From a checkpoint of a small transformer trained on Wikipedia: untied embeddings.
Each number is 500 + 25 x the weight over the matrix's rms, rounded and kept within 0 to 999. Layers, rows and columns count from 0. Numbers have three digits each.

# layer 11 attention output, 256x256, rms 0.103, rows 200-255, columns 32-63
476517493451500479496498470511459517523549488476521537453467551512497514504471490514479518460522
456478508507483476499501487494516452478530497538497526474525536516467516506537451579477542444512
492518488465491509526465495572533500473480505490471442490488493451508482499463485545508468504460
492531485489523509503437504467502491484505506489540518520518441514519444469499465530538543532457
482489523460533454497499526482505533477474505515498478483518496471539513507493525448522547527482
519476485486490446485559518467512505544483438464536521515528530576523495531465524468531499453534
506519468551469506459483504496533507472535542516460546507497516470501481506532529449500531486494
518476500539468541499525493523486502515491526533540508499522549510486470540496548514514531506493
473501547493449478512508531506526507471482505488500462514563491531444547522463514545512492489501
544490518469555524520533498529492454499475430537497492500461470485514530516451526529504414528476
508490512500504474537451520526476461529471509490492504525501498499455535515458502473526486511468
498438496448439493418452418537483481495514482477426496558466515533515518504538549500476530435563
444537447505536500480500540497488500464554469516578464457540491533522508516503472443533458506501
471532514521489461521519487552567469443526505468498470508525511519497521490507494517457500521527
474458469553484496457525466493470530483505530471492490487544508463466539496548537486527485483508
480472501533448497478479632524554511532516445447498444481548447492533535507513478455432502504522
442538457509466472489476454523489506467494549534426467522511493464506545481496514494491501506536
449511464517562527462492551527484500490489493501493460535465447466457482476515508467529464500510
447484487466523478495477540483479488507503490513545535488464497502507463518513559503488489475482
542471523522456515471504473500511535460505480478508533472512470511501481487481474469515485536528
540506450531453478492497496528469472463532457484475516496465486476495471479488519532538492521587
507502511465539532457472509524469514511481503490548490463501543460451490491520506466500568550483
551532493484512525495506502504445486483532513575577484549492576494484488541517487516474489489521
478507470553551587500501481545506477432526562601505509489548522499520466504485541456517492495517
505474515480492501503504512488487465509487492529500499494515485528507509507539508498456520501485
541523482496511508503459464444459502486500460520526495481514533504525533494543468497501528447515
484549444482533535500432485530565524477478499507534493534516469495519487501449435497455500530508
524532495582501575487522464474488470457468482434511519449536476442484549496493506494488488496481
461454551488478539475518532491447442479510522430551519479501527505542487499482519519488508532453
504485511523497478551561523518506524514494477502464494488494484500498489487505502494513496517539
514456483476453482504498475480477508513508480436460518516525487463500507488523492523502470552519
496513450480491515548475438505472489504497439548557483449545518487474482502501506501506511491459
482526555445539490516478488503564493497466505455531464499532536507485452478486473486504504480465
517522488502453457558587477467525482500531462521502470529539520465486514503448467505518453488497
505533517529469507505439509460472494493510493493565510492551434495514550414471470557486563578510
472529525560466519458511514547517488521532505527513494502524537547559554534452551498532539544511
578483492506525467458539538498562499505515563477481474430474524480476498523514475437517513480497
574510529529468506556502482507493481516502495496479495484559526450496520470463490470500505540553
555557550489513554515464498450491532515467460508517530528514562475445505498483428525501534537557
490498483466494490517480494438445509471514553517439487466478508441527488525499495496536516458542
483468574488538541467566524486521520479494481492535533451526501541478504492518480447506455528541
507449481529481501522525456452478452494446496536479513493509488440456506516558513499488497517485
516480534485501564493493466499504472481477487505521497525484451565528484465493530455530502502518
455502536514479497490509496499506539467499520498500532471530519501482507527463459496531507480531
490502470493516473457492461500527512539526539517489525496530484489484503520462478486500478499508
517535443548518496468503488511483530510484482463499526436442479510527545509469564436511523533488
512527548499471493506507470494541472484483466501467499503492528493477533503523476479476468517457
539525513507529481467472506454489481507478488483529493519477525508501479504541520526522483512521
497505501523495504491510524537474475512510481486519516524483520492513506510478519540514493468502
467476525488493484456523466515462482515544503489461543495492499526505503506503463418456482503481
432456527476517481556491514534486499493486505540548475489522432500536535537518584494514535530489
480556468543527557480514490482506455487533475466490538445559508516463539465520580476475496547516
552509445507523545525550540519487468498466476483509530473505486474488437494532482464528510451509
519502473508522474513484487497530493483489492485475501559527482532501465537530506513501491521502
463511499518508476470544442514485540483488499515441529502490464486545493529515514457536489469525
468529499528521514504485483470499494515455527454512544511461472522569532460512515493491491495502